config.toml
n_layer = 13
d_model = 96
n_head = 3
n_kv_head = 1
head_dim = 32
d_mlp = 256
vocab_size = 4096
activation = "swiglu"
norm = "rmsnorm"
norm_place = "pre"
norm_eps = 1e-06
positions = "rope"
rope_base = 10000.0
rope_fraction = 1.0
qk_norm = false
attn_scale = 0.177
bias = "none"
tie_embeddings = true
parallel_block = false
init = "normal"
init_std_qkv = 0.0539
init_std_o = 0.0106
init_std_up = 0.0539
init_std_down = 0.00648
optimizer = "muon_variant"
lr = 0.00743
beta1 = 0.9
weight_decay = 0.016
lr_head = 0.0108
grad_clip = 1.0
warmup_steps = 200
schedule = "wsd"
decay_fraction = 0.627
decay_shape = "linear"
final_lr_fraction = 0.0
batch_tokens = 16384
seq_len = 256
doc_mask = true
train_tokens = 115800000
steps = 7068
dataset = "wikipedia_en"
Each number is 128 + 24 x the weight over its row's rms, rounded and kept within 0 to 255. Layers, rows and columns count from 0. Numbers have three digits each. The size before them is the row's rms in percent of the matrix's.

# layer 10 MLP gate, 256x96, rms 0.16, rows 0-255, columns 0-47
105:143162111128121189119138131116137128100116145114118125162099144154144164148181164129104136119125141140144104156158095170154158101125121116109135
106:079114139105112148113114133143163126133172102138160118121128096149150083134128161155121151129123163094084141163122118145128090116102130119146116
106:113122169092151127139145154103152116127126122131115117156172141128140127138128127124132136137153119130113112113146072096106137103113123115129160
100:121133145118125109176112152100110144135137138194119120113174142142147103149120068104086135120107092085119128141124097142077165139096132130213138
093:125130096131115127125133155136158136113079112110125094149132120082098162125155122123166121129145108165159126152089128087082165151130117154166069
104:121190111105138111146166174125103101142077141125148141126163127106155105145153092122133199132121139104141120105140133165129094140152149110161163
110:093106088138169114160106151152113069128115129093144157154124088104136119139133115124111153162117090205097166111095139124118119105121130143191102
095:140142081141130117135102134104126119111129123114160155146133102149194133137129162131092092117100161129135131113123109098123121135135116085124158
095:108136137104095111106169105153095179160129093088130125148123112150166148145128088105109143178151123107135109097101118116133106141166130113168141
089:129139113095126120162134109119098156132138120114150112129152124115164110136108154085109161132155094148094108142121149098092143092105151125137129
097:100079155147142105098104130127124081138107144135126105129097121180104118138107094126081166134119173121149084094147155078093153111083135132098101
111:096156145124136148156130126151126099146129104138114149157138115150138144173155159112163120130107147105147105109119145140069157174162109097145139
096:117133140140092152139116129154106114099165076117078143183135124136122097138141145119138143158108171124120119133137152068154143154142158171179153
108:148143115142119147113138080117118125169115117108123158121128119131096135179132128155154146131114123126115132152188098133126164088135138085103138
103:122109136130165111147157158131125122152134116122112151172152115105122147136109134130159108153160141108124125097123129151121121115141085146156122
092:150140165119125104122088128076139106126113139079095130079083128133121158099150106145161138135134170139108102130153118152070148140128142145133149
096:115154130162161128120146147129117089147097141130162133109130103113119172122114160135139111136164130150123162163097147143113144109138109116091110
093:123139145113167115116097135129141128106137090146120101090125150111096167137109114112119101127112088133112140113123088109132107143124135093136160
090:130089122118138127195127079145105150103119107111129109116098150161123149129159149165082151115129129120108168092157108145106125079084124123111142
096:088117154157157125128161143114116140184126143129107134135102109190135118115144122155125159093068119132140138131119152171095103139106128121139152
094:119138181134126128105147119108104116117154154123137145139114114098069188147124136108128073133104140132150131151131118143145167171117177123116116
094:106087166137122173159113157121131162138106159162107134105142124085090123153119104126094125165120115130086123114120161105116098079093145130134080
106:121154108098153139136089135097091119170106118123132160143139116126143147084183203124114143128151123152137143149101104150144151135153091128155120
102:146111121137084100156134153147083116142162105061122151095114109185129145126130102125149123122096157166143104144126129168173119115134107142115146
102:127146119133177121144115145122103128137090075121159186101103101097108126124103098112124127067155135149126106125139166086116128110138131195115131
098:097101110138117119117112181135150158131148102111166127173130100087148095112122156150131133112147112120124128124133147159144172114141094117128111
101:114118154186116133128177121151137141134125125117090149164129160158175144142105084144084149148108155117128121129089168138128153095126149125133144
098:106028152165108155125120182121126142086108120101104156112114149096127136071158128141150115128151150140101095166131140111085131116087160129122143
111:171097140154128136141104156188154117162153173135132118106103123110123116124097089137090125128105107150094149154109147137114130094106086123138152
089:136155121183103096138157102093153113137129125114143104142139133143104152140130138115147151071051102094147088154158118170145111091136166114112144
109:123154150137147164137091160127131102160138068123113143124138138153112168132137120100118122099128134146095081133145134178109153125119122131106132
106:144095157173138147128152160195119125186133099110108103100149181131167111123113100137103094125096117130131149124101148161102121094132141120135118
105:111158207138125125135154095130126100122142099119144127105162134139112120154132146168127110110119094118137113110202088106113074148135123125122086
102:121116095111160103132137121150120127130135125115126153132111132143104098134149107112129163139169133085169112102137110120114158152137139094115168
101:123090094134121135130138104128122172154136130138139179137100178118124119143150084167132134129126118167114130118146130126112167144117080151119114
104:097146103125157130080115139152134056132124150119100113127144170144120153158126100149136148136104121165139069141131132147125179147105130134159092
098:159083063171134105132084159137096090120133127131130124107128111111102138150091139093199129123157116116117114109131104148127125139114173144139116
108:124085145172090153125108164150122100133191117106087145118146130130088154126157131138144081129096097128127183132145145124139156120127149141100143
101:144111141165111155127161129154135153162144129144098160147091139122111109153165164070137112143131131117128119125147109159159144128126116160124106
093:190109107138111099135147159151115133130177131105136128112131137129105121100164111135121077149122125131108112124147102148131109143111127110132151
094:082088140155149142132107154152109042102111124113162144100106099136105128133136136103168124101118184107083141103146130132152114121113122140118143
088:169117090120098138151128151123164127155123136089170139129166106123128131085162143083119150092122130149135131141136129187164123169158114136144110
106:108116156170120149057115118119073124106090111158124081144155124176141117119171157131144150148165102102141146123167154150113117100125167127154133
099:125092142116137134167133118127106139147129119130125145133165085146072149084152122155152119101139149104155128116117157121094127079125139136142112
101:134108170129140118105158153119175115132141198137140114145124126150098113143138151109134126152103123133146130155107115150114134149107131133120086
094:136096112103127145100066180106122088121167123124110122144110113112190128091133184087112152107112144130148114125145127112120106146124135119152176
111:117102138163127151148155116188128094145101158126148141102160166148110128141188152131122100136147098136094127183122180134122096149127176124131096
099:141070121136134168131145154158177135121068131151128151121126153124132157107165138166115125144096110112151132144110116103126146119114109078166152
110:146156110147095116117115118126113117168136139133087133140085096150115143097154141109142092116094144116137114102141135133123089162147128167176121
098:080145138128129121142127120092106183107146104168151078187136088118130104118102121147139129113126140119099127168109167155114118106065143162135089
086:217101132129147168127154131119143133127130108128132090117135197118146088141140128109164132142085093119128114114118158138098129126134068118128142
098:137131170112099117106139107131122167155100145142128126124149124160128128078078124149114132125148157158092131150128153129135145113133127155180167
099:114102156129131095128146127152114132134115124137134184119102160130124127123169157148107156142071152122127176156150116160120181123110148084150160
110:120139134110131150116119145160105130147158123119078174112154103154126105116131106122106116092111140121119141071123137142117153144123157120145099
099:130174143147136140161131149162163147112082104136151137099097116159135127097120112120159140096113135074126127149102132131151163155105112105141117
104:117118092142149178126149120132174130084130169097111141135170151139122150185153115101105106130094121129128105112121085127105161133119134142109154
101:145093115180071181124105116184132107104118113130068131168131131091131128102110151146133174092110121162114134158167127129106115141116121125141138
083:108131105144149114119145155127130148107143109100115100120126094122138145137169115102135113161148095143132151150091132112113116145125127096172120
108:131090044103110133135125165163135116128127128155153137155166103129110124136136124159109112141107130168093191116114096162120144111123189123131130
110:126122113091147134103119130140130142088183129134149131157139172129116121111161154149156106142123116080119157163156080154124119121127117097127169
099:145094164092146138117151156119150123135111108059092125108118185147169160126135129145123143120126128105174122139117135142106153099140122111161160
088:148113113162090147162095099079116142101145158103127126139109147111145143093185137138116113117117129127107130118200138096132125164099109138090101
092:160140125116153103145131112119111123118127124098147058125112145112169115112149134138095120115074122095112119133162107133116156124109151146070164
113:139132166096148167137178140095162159160107118192107147115154106162143166173126143096137093187129169134146148164143132161111135161116158128140149
106:113139120106166141099113114076087133162123105148157109140168162169128107180132123117137109135087108096126049110148079173128119106126120125093117
095:112125115143152158106110122086121112140139074145147156119132164098114084139097115113131121065126153135128180132165109142157144121092155117130152
107:142125130140166146149150124107135149119107120166130067081127140135146141125135131117136107089092111106113162168143105085129141106097142167141125
101:103114149089154095133152143118181128159121106166142116142140119126156107149151117164133128185103143116114124123121138157139114123167163129124171
116:123108122121121139089114116072110168192120086145121131154139100133118078144111174108148090106179126128146110169142153125119125129107105133092089
104:092117161141145091115125117134178133116123142117141105127145096111169104077139138117157101123112156112141148097151114130140126139151152113126122
096:116121131140107097089143129118146123118172119095162107143160090181137105154110151145103116097143090094111102111155145122138120168135136123119159
113:121117114116109123152131144118136123101122132158080131116121156118120134167114140155112148093132117111085103188134128093130139119095159106147140
100:104146149111159107104139155149165137126124176117127118145159130118079152157134116101150148116123160132134076103124122153118138135130141124149164
086:129070121147095153154152142150156144137146110119117119137154108143101152083164102145148090146134142115108121156134123078179103134113155122096109
096:160135140123101119109110128137111150135127124136081113143125116122137132120169101114158180116090102170099136199095127156128056119129132111131135
089:159120122087137093128130155099137113119131127068150054115103160154105151126113142091078196151128161130100119114148135146094080139163093121132120
100:103138126161112116136116137130154095152126121136139133122148151126127114131157111158146107095103095089151105110205173144092147139124149122137125
101:108099127108132141116120121116125117117086143136149155085126148103190167144141142100158106149150141143128149126109120114128120144123092192119165
102:105104144153092109147178129124122119093144160147123087154126139124122147091122130092130132127081144169143150125164127099121120091095113159141100
104:119107148170139124160179127115123112125179109151091152128140171123134109117133111132106150098112131124104123114136141120151099147093139177135136
107:138076151083059129120119123161139105103123137120109102148101095139097129132156155134186158132114096113107153119138131116140136146113147135112113
098:116181125106145120150112166121172139149144147112097127133116118171117154109100153121180127109096153125139079142126136154113137164131164137165072
101:124135060108164083125108137100090125157064156119128098109121139155152118109124150168143137117137137167124119110141113110095096105154107143164160
097:121111114084086158138060122157134121097138128100141130147133111104145089136142113155108090119128112115150149091132161088136131137129149124178172
100:127119140160123151165093126170112109130123153101125124108110113156161122118135111132144142134123137118156145122151109126132120143092112114200137
106:148123120139177135121104143164126135109127153130128138133154130168098097109132137108091084112148117083119123111154137149128126088132123115110164
102:147147132120166102126141177157141127136157139109154110106128106181125147126147119148117080174149133156086131136118127140128123131145126149099126
098:127159096168133108091137135134141153132158138160099108126164100135069122163132085080117085133117128120083106147136140168116131159142103132148126
097:099043147141149105145146158117100118117194118119120184102131151139126115074143148137119112071165088105149145115098124123096109102084131131102096
094:167129100106124159165156108161150132115147129121147161120142084103144195114142149105117093098142154160097138126117125127139141164128157143114117
093:093149133149099136105123109155171117165159077101121059118113113127095107139152148140106148142125135117100142125142172141137136122161138172140125
100:094141130118118125118141140143114142104144096115151123134170142120157075119162131126159157145120098118133147139113090137149106133159156142161145
099:120087095105156084138174160128144140115118107130146089122090125143131121129121113129159169125134109143103131107145132104155139141125195116165108
103:134159080122083151101149143134135099122125101130121114115094111117125136150126141089133114123133150135118144150108133109092152132140112110121118
110:104116137154111102105117142157144129156100101062145087117130115105115125125149137130101125132133163119152135118116111143214118138110119128135122
089:167083149095109103135137128120124098102073126132139096125164187118159164124121158168133107121106091129119146149127165136134150138054135101114114
103:104157155114086118136051137152117099155121107151140114090148130140150127114189150092129103130116121147114118104129094094105126130089145143122143
097:190151155105108115115140097109143133151126136093099107118142163099115165096129101131129145126120137176134130146130087091163145154143133153142120
092:109122150109140127111167109118165073127143116118100100138103102103123168125137157115096127149128129140112168112162176112133123156114125115146111
099:164137114131118125108131107107160164107135152126118097125108138133137143132134132064151131106092107088133145097124137070164167143114154144134127
104:145148165156182125146118118170109172164094134141111125145083100116109124141112108168150136181169122133151132144131141115151176137122125156175119
087:140131125143148127185160136152116093141114094164169115131140103134134117120125152118146113109125117140110111093140120130116134153153182176139136
113:111083139113138144109108120128156110131145136142135149141141199143127097159115112101115123112094157129180112093146121143098146112115161132158128
094:091070153060141144122109110141143158098082121142152149103132129168123123150127138125152147109137124121110141154130131152126110127141165143121098
098:149147090139091117109129165128160135138141127132111112141159145124110153136141133148139104154114149128106129131110189099096117098132102090122141
093:151105115134148127082119162131158155070115180145161090105198126140107112142168172160173140152111091125095144116098161139113142132116107121176145
094:120108116137140155117146092145100142155155111126162135103117096183125117130116142125138151132124144158079126118102121145121135147107084140149184
100:133110140152137145148101108148109155143110132086140125119151108132104119115091079138135150141096142074095117111159188089143100126112101095147120
079:126120097181117099125140126117108144167132127125105155137166168130105108166133103130109167138137147124080136126123125120057142100129100134110130
106:121155138134143166143147127157161099091149144178088149122149120136104148084124126108147138127152161131119129134100156130090100115138144128173104
095:128130123117129125165122142102108157118117135126180134120156172115086150148100139163123112106141093120133135142127122118125153113100103050109158
094:113129145110152110128169186118123100144147150135148113158146143119124115125100151114088120155097165083187145119123133164110135137143113126144177
114:119074124136121112156160165125100169138156099116160169132095129127130129099141131120088113144129103154124150129135144114185127105084131139140123
097:144101116107096128118154082123126118127151109112150116147103176151152111067134146105113096163159124081111132153100133132097080104134117140119181
100:127125129126163121086113128136177080122081161148115173118131180106135135126120106118076099137090127135124128114130133169148138094124123133132166
091:127149077117120093110154133129093121132123131121148114156124102091139110102133162107150105144135152142161147178116097099125105117135157111108139
101:129137127170086159124110152159145118101129139113149075111127105095113098147107115181165179107086176117124108181162134120140119101104106129147171
096:099131152152131113149121137151128154093142075164117111132114103166148120111150127135128111107118118194101139091144123097142153130176113139141108
081:162111127108123091085163107091100134160125114130130105132145147094113121121110157104156152132109124140084210105120179132103129142132167124093140
095:125143127137109131109099150116138104164119150135110104123087136170161156086128154111138178138099128104126072148120126164129100155151118077145124
103:121124162093127130149124143136133142101118144122115156095105121092119143114126115118160154095103103138124138119159156205131170125147151127138116
112:155109161162163126085140148099121125119153167115126121126126118143072140150134121098175132136145153152137083125162142148165139108100130127121141
090:117150091106125137125124127113139141099121164143178138115110127105162112128108137148158118120144116125113137164168122123156149151133119146136122
104:133118126136125157136112168160143135144114152063070107158137123169139128110115128150155080132079144142107081143116152108103099106114123120120100
080:127158147154124154157098150114132142146118107137151129135167175113107129102129130098174090110150120125146144169136145099102121149145138130129118
119:175129115143143161083165118097147111127140094115131083096116126142156157130131141166122126124139147121152127144098100154113118062122159135084137
096:144106118143119092097146124109161085077080142148160076141191130156124167134130130108120147133140113138086125083115107125086131135119162132175118
091:123123109140151114136144103141075175111186138109133128104142142179137142105137130131115121117142165125100126136107131122142123143115121137134150
103:151101123147112109164122119103146121125133122093137137141136122131177150125168117089105104154113158160149112089142124118120185124134081165103122
109:082141113125123105128111184154151092140095100154106107140163143138170088155154102132118136143113110109144128104090107154139155132128187134178156
108:114103177148136142157140146167112136139179109109108103113113150201135111134108105104146160130114108134128134106124102111114124111117094137186121
096:169125139149119138152145105147088122125124116103108132090112135111086126132142124123158106108156152162135115173076137119148176135076144146099161
099:115154130122105092121142123109149130110166098100136156137089123107132153111180148134173119136125126150121132131117155076125135133125151142113132
098:139111111129130098100152162124136135136092114160135124146157123132096128104116173146120144080134109146101108094144132160135122092131093144158186
102:121124123138115128132141146139150113073121133106111113129128128144125151148102098131143062140080107176146112127175143143094175149111139099138124
096:115152134158163125105103105155105155145089140091137168139121128106087148132177094073174134186096136099123096121133134153145148078166142139132098
106:131161165147137168152136156162146131162097144086138082133075130135125155146146141143164110147101093152105121108161153147157154116089143103098134
094:118138113146122136136114122112127166142149140107141124153120185162166131184115094115141148127120128109134195129155132169125145129114116128153172
097:119143111159099123118122136151154049132140136104189155097110126088122131124127102106119107103130125144112110146112165126113107162144154133147154
104:135153119094122156151122147148121132184130119110120170103113100140151105145114180082135125137145139155131121197115179153110109140128111121126105
100:097179169138084084132122143147159112140117164136126114126157158117139105151112128133175142159098113105167107166104147100106150116138134134190088
105:113139092155150169102125155145133179177126099122095117136130134083116120105149169146138136120128166108111137125156143145128130165142080099156156
102:132156068109088171150139149121143090153144128130189121154126126112148165152120157133114142172105125163118115108171158130114085134136097120118114
110:145131156150158140122146157094154098102121166100097108145164081101110125081167159090134136144076136105092085100175169146151125135121147129140124
095:110088119132151155100144139140139123133111122122061119093124097113118133133159134101143095181125137147119098197147127104103120071128137096069144
089:152115146153135136100105098134119142125155089114128096131131139112124093168120158129148144115119133121131128093146077100119110120132121128150164
103:100120092134113126137139140123143153121141112137126120129185125126145118130108157166130119161079115126104153123157116095118079127084155091148143
101:119114141121124155130116159123133147145083131160172159155159172117119146136146119122112086111121143124121089118176107155124145157103154118097152
100:117144141142155122130093132168127140135127134144124113161143114134113154150115148141127119096144143177069121165067145110103172095153133167138131
092:125127111102089097153125130171133119115120116147125167115149105136087125119127114148141083139119128137116133188138145144160132155127121117170115
099:112117159136115117121122157095123089142133119117122106140150124141120094129167138134135132114126125138172123104156084091147161133147120106114100
090:150147141133122115146149073166086130142112076143123137067160132135120122134074112099104114137151125093108137139099119117087127086070120111114125
103:129135116161121124098141134126075181120153149092104126116135118145078156131096099152118183124070153122116156178152113090118129131110130099136143
101:178147144167143123132150132095093124085109176127117122107133176143118078085171126150143152146077107117158117122162125141113145121140127099124123
095:127143127111155133102128124145071105141152143107159101132123112147176106149095155112110149125131154175101112133085100148154083064093117154116124
103:139156143191128118152138160124102085139139102083092095095103137132142129120121137114140106121169108109169126152095117102106087107111085131177139
110:103120152125121163107114128157150125146138107076120128136112147169079131142129148126126139125118139158123129118138124161143166122103148142147130
087:116084143118102176160116126160163150096151123117128083135153171134119154124090158145173119118119131134159138123155137148100114126096109146123149
112:099066150141128142100128124153112111129120113150122109158123146118100117170116118139172145107111111124166085147162160108109170149110144116132117
103:111116103139086149134123098132134114127097175135137122113143152107128150132153163115109149097149123105127124098102110095107153169131134146125138
104:116152132081093125115090149123121123165140153155160155069105097151130130119115060158132084164102133162105097139106167133163142124157130119139121
103:123134110122068153119141191138102091114110102132137116137108130121141099132104083138121174156106115165103094151113098140103124106134077165139132
099:120125126166113133108064126161065083112137134077099161105120129144134124114138096120144115132133153116113092119146152115110126142044168129104148
099:154136134116071123171113127175135106181125117134077110140140137157103124126141120162116121123062141116128135133162120113090150134152178107138146
092:108096144158100160126102165105156144124167109144173132124113097119122128103156177130164104154128102144108139105166131127177141143099119143124134
094:143099179112134148128110126144141157183167128111149127095102120166131153105124124201132142102081169159121131085125152143122099138086091122122117
092:112105126131153156157145109099143136115118111134166105080112127139151131198157143142051120125097111142139076117167129116157139143105102117131152
105:081110155106165120134135139105117156099119138098180121116120117148122107149127144137119143134138145110118112170129122121167086108042150142157143
113:096084151125150126108129124103097106117147124126154119154136129169120089144158094097109118127139118141141167120126122115145130125079148153131136
101:170145143095090168152150139136150131153118146128181116167113123129149126114143115136111100102103132121116181155118158137171152100139140109111143
095:083116129135172131161122152149129104120154146134114133100189172094127126117177128146161138101149177158153123126134127110126130121108126205148160
092:144130143138100124137165150176115092149117153126103124153140161130149123088178106167134107087097151140093141091133094143124161150068107179145152
096:122102137121101128178106144108124114105157128111122098106158159125125146092150166102157066103123122143096099126138116117116138147103096200079134
081:126178138103169143156115101107101116098112121159120085111085120129153093173165065155110138126102126141133112128124118115111102101100124149102137
107:085118139118106112141104171118122133102119089100143073125116125102158122167169115078122113121104127112160137113137138105138172094103143134119109
106:138096110159176098161115149119152121117117117127120120121099164149134100148116119102137082155099146114115123140129116143140143119124134166124118
116:113157129161133146146102131105149091136144125116115107116152135168082125115194120150162077105123124176101134153127125125132144127159180139095094
109:145138138100173111152157101100144139174153104109114126110165131111139116143147133105159085115093115133101122138140156122136135117136105141181118
099:164137148091084179099131145127147113109134133144099119148144135144177147126088162118126104133172116090160105140138141068091111120124110124145108
100:153113164129133173133096145107124140093148128119171124141147102108135134121140137113109077143121127089113089123115129159101133116110094163083174
102:103139156114151127146138093104139118141131124100180129155131166151170121106144152165145127077179109119096130112118144078134173137102098175144145
096:098119122159103186131162143146098133119134191106072143152119099114165119147158166127113076118096125180157128106120157107118148109135115153133113
108:124117121169112145127099153120131150125123153073142124111099141097104144132130168167070131190108114109112146151109152119140155090119090121145151
106:153152143139110155159094138097123143125114145109119157176146148128149098125124141112135155135151125114154136155150141113148103101142120158145152
095:074128158146135113177119173154143142126135078121121151161145153098147116107160120133116137102128137134131141090129103147142140125135125113172120
095:078102107192149089138125138143156137113124147157140115086159145113106113141165121120109103102094125154135179096164123123154120144102144124168090
098:113133108099137145100138129094119131106146135164195080129109139131113137116126148100145124096119138081083131113133146122162172100144112164128131
094:125113093119140076107110143137134117155084151087142169097149088120145109102142084154102116141143132117081090102136113134151133108159117156137119
097:172100113116138143116145150157130104112152124118119129105127114126136167118104113129125178162098143150157116127120052183113112140166101143126127
105:121116151176130143176104132098130149133140100141161122133124158177145135132146157091162111132150157101145166109125109092137109138108154124139132
102:121147088125138120152134152165136088105148156097124164096080108163109108123128121139164074153122139183130142159128136092145130127110126174108144
103:115112086137134132095107152117129118127112134112117137115104173124102075100141132138116090099174145078139131134158118121100135145117123144147135
091:152113133124110169106156084152098124132142143112147106123106140153157133145142087156160108114112148135121098140126091147112130160064107148128173
106:152073135125141110132091177129134108137100137102094129101146105107131128061125110121126107168131176134123123092131128149130133108076133143153159
103:124149129154120113121097111136110086125167184122132183143126131099086119127153136091113112178098137127151118164137137140127143138141150101153129
102:110143161162131148082162087146179129132132149137150108121129099141146136134148144119115119106141096125166096144138115176129120124095195119145139
096:134159140123142132095177150139141132085099154117122141081137117139108176092143110149110137160102128102102097149106150161093145149110137114129159
108:108124153106101117136141140103113114108129102125134101133149173095126085094160100123130113086152118124105107136155141089097141105091166142152123
096:171134132101152130159104142148083174149136151148144171113093145103102127124102114119148157161091128127120107146112133116127161142094136128166074
090:120158160136132100146135097145128149146124077106154113133127160115114136146107173083154146137122152130149120105110152136101061079112122144150165
107:120115145143142109130128113115113119124132138085145149152117126098089067119145071154156190139111117184123146141143090131143124103091182142119155
098:082159146106137102125126127117159107165118126167122155143126118116132132129152098115114122172137140113150083143135133152140118095126165146137185
089:164131072133102116100124081135112092123147160129137155090127100118152114139168166106163137124125130151126118111154136142135129163111130159114146
105:129161117134118133146130132163144106150094080133161131130131165105108139142114097181137090131119157196091124106113132130135143075118124176112138
096:108130125168127108107137131072139100130158130118158181150096149114160127112152155140112150117122150110146150106114112141120128092141109160117148
108:094102119179104124125129105142072136125094161120144098196096095114090124125143135103130138117119127141127118174108142093141143132122135128131119
099:127164128146120159147115169105128149164115143143156103149155092148147108125103095137126116195089119126093128091148140123126117084120140094141145
100:105114131123096131186113118085117141116120130132099157144133121157142099151166149165119122155109101153111136158112138099161157128095140084118126
108:135132127154112131190177132107133130164144108095111106136116128129115143080147134118129101109115102118096116170114145144127100123111121117123149
097:117155096127126145186101168156103112173171112168127137111123153127135131132131128142091160146122116162102151157128139129124131137112099135155101
110:149152150137133144138119104089129111159131131117120150140172159101146111127139154078098131127158153100125072086139146128129129097120123144150163
105:127154106147108106106145122116184141120127153145154136160200140115124152142157128117121100124125093114100131120177148074090118147111112126131106
102:092136139127139154147145159112157146163158146105123128158115118143128126095132144114122084125166141175148120118150147153140095139133099091148156
092:150117095122094167108165135180157133138081098157159104137125131108150114116121131171152124099109123134085134163113152183138121130135150152134124
100:155159059170150116086149126126156128103123159165107129143154121124120140162114140129131122133099147150142130106122130171078139123145122156134107
103:111130160155144118132112114143154156165153125126121137150115098110145147082106172112126119124084147096114107105167139129097088095120124149127126
094:104134110143150170151138114109100160140096177139119110166110158113105139109136133158156151147077164140104134134122139148111130149110157137125121
109:126107134121131119177139130123177123125094175135111103103121135172111095148139155153121099143165067110138162139147146137102114160130137147111146
093:171141110114105127118124108128153124129128097128179160106094133113095121110087164132108099092168156135080121123118127136103128115119131163113171
094:116122125153134156129083137173106118174097108179134077172135128133128136140132144083138109128079136112143114111151158105074136165110094155134134
107:111125095124137099120153169128179138088141114147162115151128091087142157145166148098143121127132127126119103108179100118082173128142114137131118
084:152144149121140107078099124098103131112127066148138158141113144194115123137134095135124175158138096112134124133144149109153153169127076118115140
105:145149159128079132125118137126126129179159130094147093134155118127101112116117150130136105157105158124115137143135158114149156096140147078141192
098:131107126119111157122081127151132116094166144160124098121120142150106132139084144102139136136107137136114114158160140115096126120113150097146157
106:088152185107109147161113100149132114137143113090122132141133106171131087151168142127115100106122158131157104132107133129152154115140079108165149
100:142163145149140193139091134158115110134122124106152132138127107143102130152142127143083147114157180123112112111129141123125124111091121166131126
092:130140117127073102101205122101130107084156127151147109114140087143151128171129145113138151102129140115163155084134135125123126165156111161123135
089:104129137125128166151106158127115122116177147132111119096114177135102142127159143095145149118169108153149094122166082120154170159141102163139105
110:119170113152108116136125133122138066112108147090110158121128130132127106143148125118100106145138131143118108123179153126105156121121116135168122
102:126124143138086151058114105124115154127100125128137134142129108151102123083118155106118137144168132151119121106165129114122119153094146095119141
097:112167134144147142138136117119122130160132138117100108165150093153152173166144096150124110175151135118193096114161117112158134126138126135135152
093:123144153127127135128141092167132087142139116109148124134142139125144175101119120115140122137055159092138124131145144104177120115111167102157121
103:127152130186145154101108140127186135146103152131150125142074135131131176093126085165114083143122199124136114144135136116152126117082126159115129
099:139158143144154147088090118127089130153122136102169140145181133132123117134128124150084129191100162122100139107121107152178148149093125107133105
101:100111113138095120130131156159122137150112118117157145191096112118111116116108101133105125140134143138095164121117129136125136134105112124094113
101:096115093142145130121134143122114137091095154143152115095114135128158097122143137129092089108152119065091122129169150109106132108103151151100108
099:100117121106153139130129090104148126111152098107123159147119130113176125089135114132113129108110163072133099114145135127112129121120089153136168
101:129160177127117113117106131113136109156163126090132152152150126115120157155137081196161118131145123111119143148145177127153133108119105162170151
111:159110123127162110224083113152140136111122104124157117084127137107128084115165125136120124111132163114072143138113197143151148110116107142133130
110:171109157103116186182120124161134077116145129093101134150136136108123150150157134108138131123114124144111098138140118144119133161152143117160083
094:114169120146127137151100105157145168092114119121121116144130101127136113077162136099119113126115137115148093163128114112087138152102132093144108
099:130139132128075113181109134116126142133123150127164161127142144139098156135149163119156114131089119124140116135123106135137142130118151135128171
108:150129113151137102102147153131128094113161178143132171105142100113129165102153134143101129142077163129128102118166118152113127122118126175145149
092:117125090101128125127119113091112135124152160082124133159059120165137100126143150096113175138096117179131139112099110107105112165125099145114126
087:117122143121124144107167096113099133125121125098139149131115164136164123149135122097180095140085159139136131149127117114117086108161125135175113
103:132151157124132114119166124108122143124081129119119124130144137159118111148094153115144136119171142111090099119124155084135160129124154139134181
107:139111143129102087117092143124090129158068138161117139122155113122098102107102097093111143104123117134132117131097123109097107111130165141152139
091:157163128180132141179105189144132119096096107116130117119151136108153089137107135145133110111150157091071144139143121112122123122096116137143128
095:189119127157162150126088162181154095139150168128112107137141146158107100077146132100141115155139092163129121120138131135127132125118135115152135
100:154131112158127117112128072135123166159157107147100135158152127100150104085169161128134089090147135108107127162160111132148166171108123144150141
103:104097131158105126116117131105152115137111117131148159107145145104149094120096157127177147176122151101198119155137133143122153128128124113149099
096:174056139164144147158157135114122142096127131094093138150109120156130131135145140138112133157084080127155163145110122128094132127134113143155119
104:108119158164133146122119127178077128136158149147170160117122095159085151114129118122148107094123161148126117148149128073154125175111131116154124
110:141084136099142170141135115077124096138114149106164120123096123142139146130132125105133090084119143125148075101157140152131177104142101107098116
107:111113094151170149132137133096159140140111152099096162128113142102079143134097166141132170134143143136144105150155125178105120116136108164114112
092:120122105160132130149163143114096115110125122120146117080104142129142145133116082157146157154111125112167171112115118115108150168119082133150162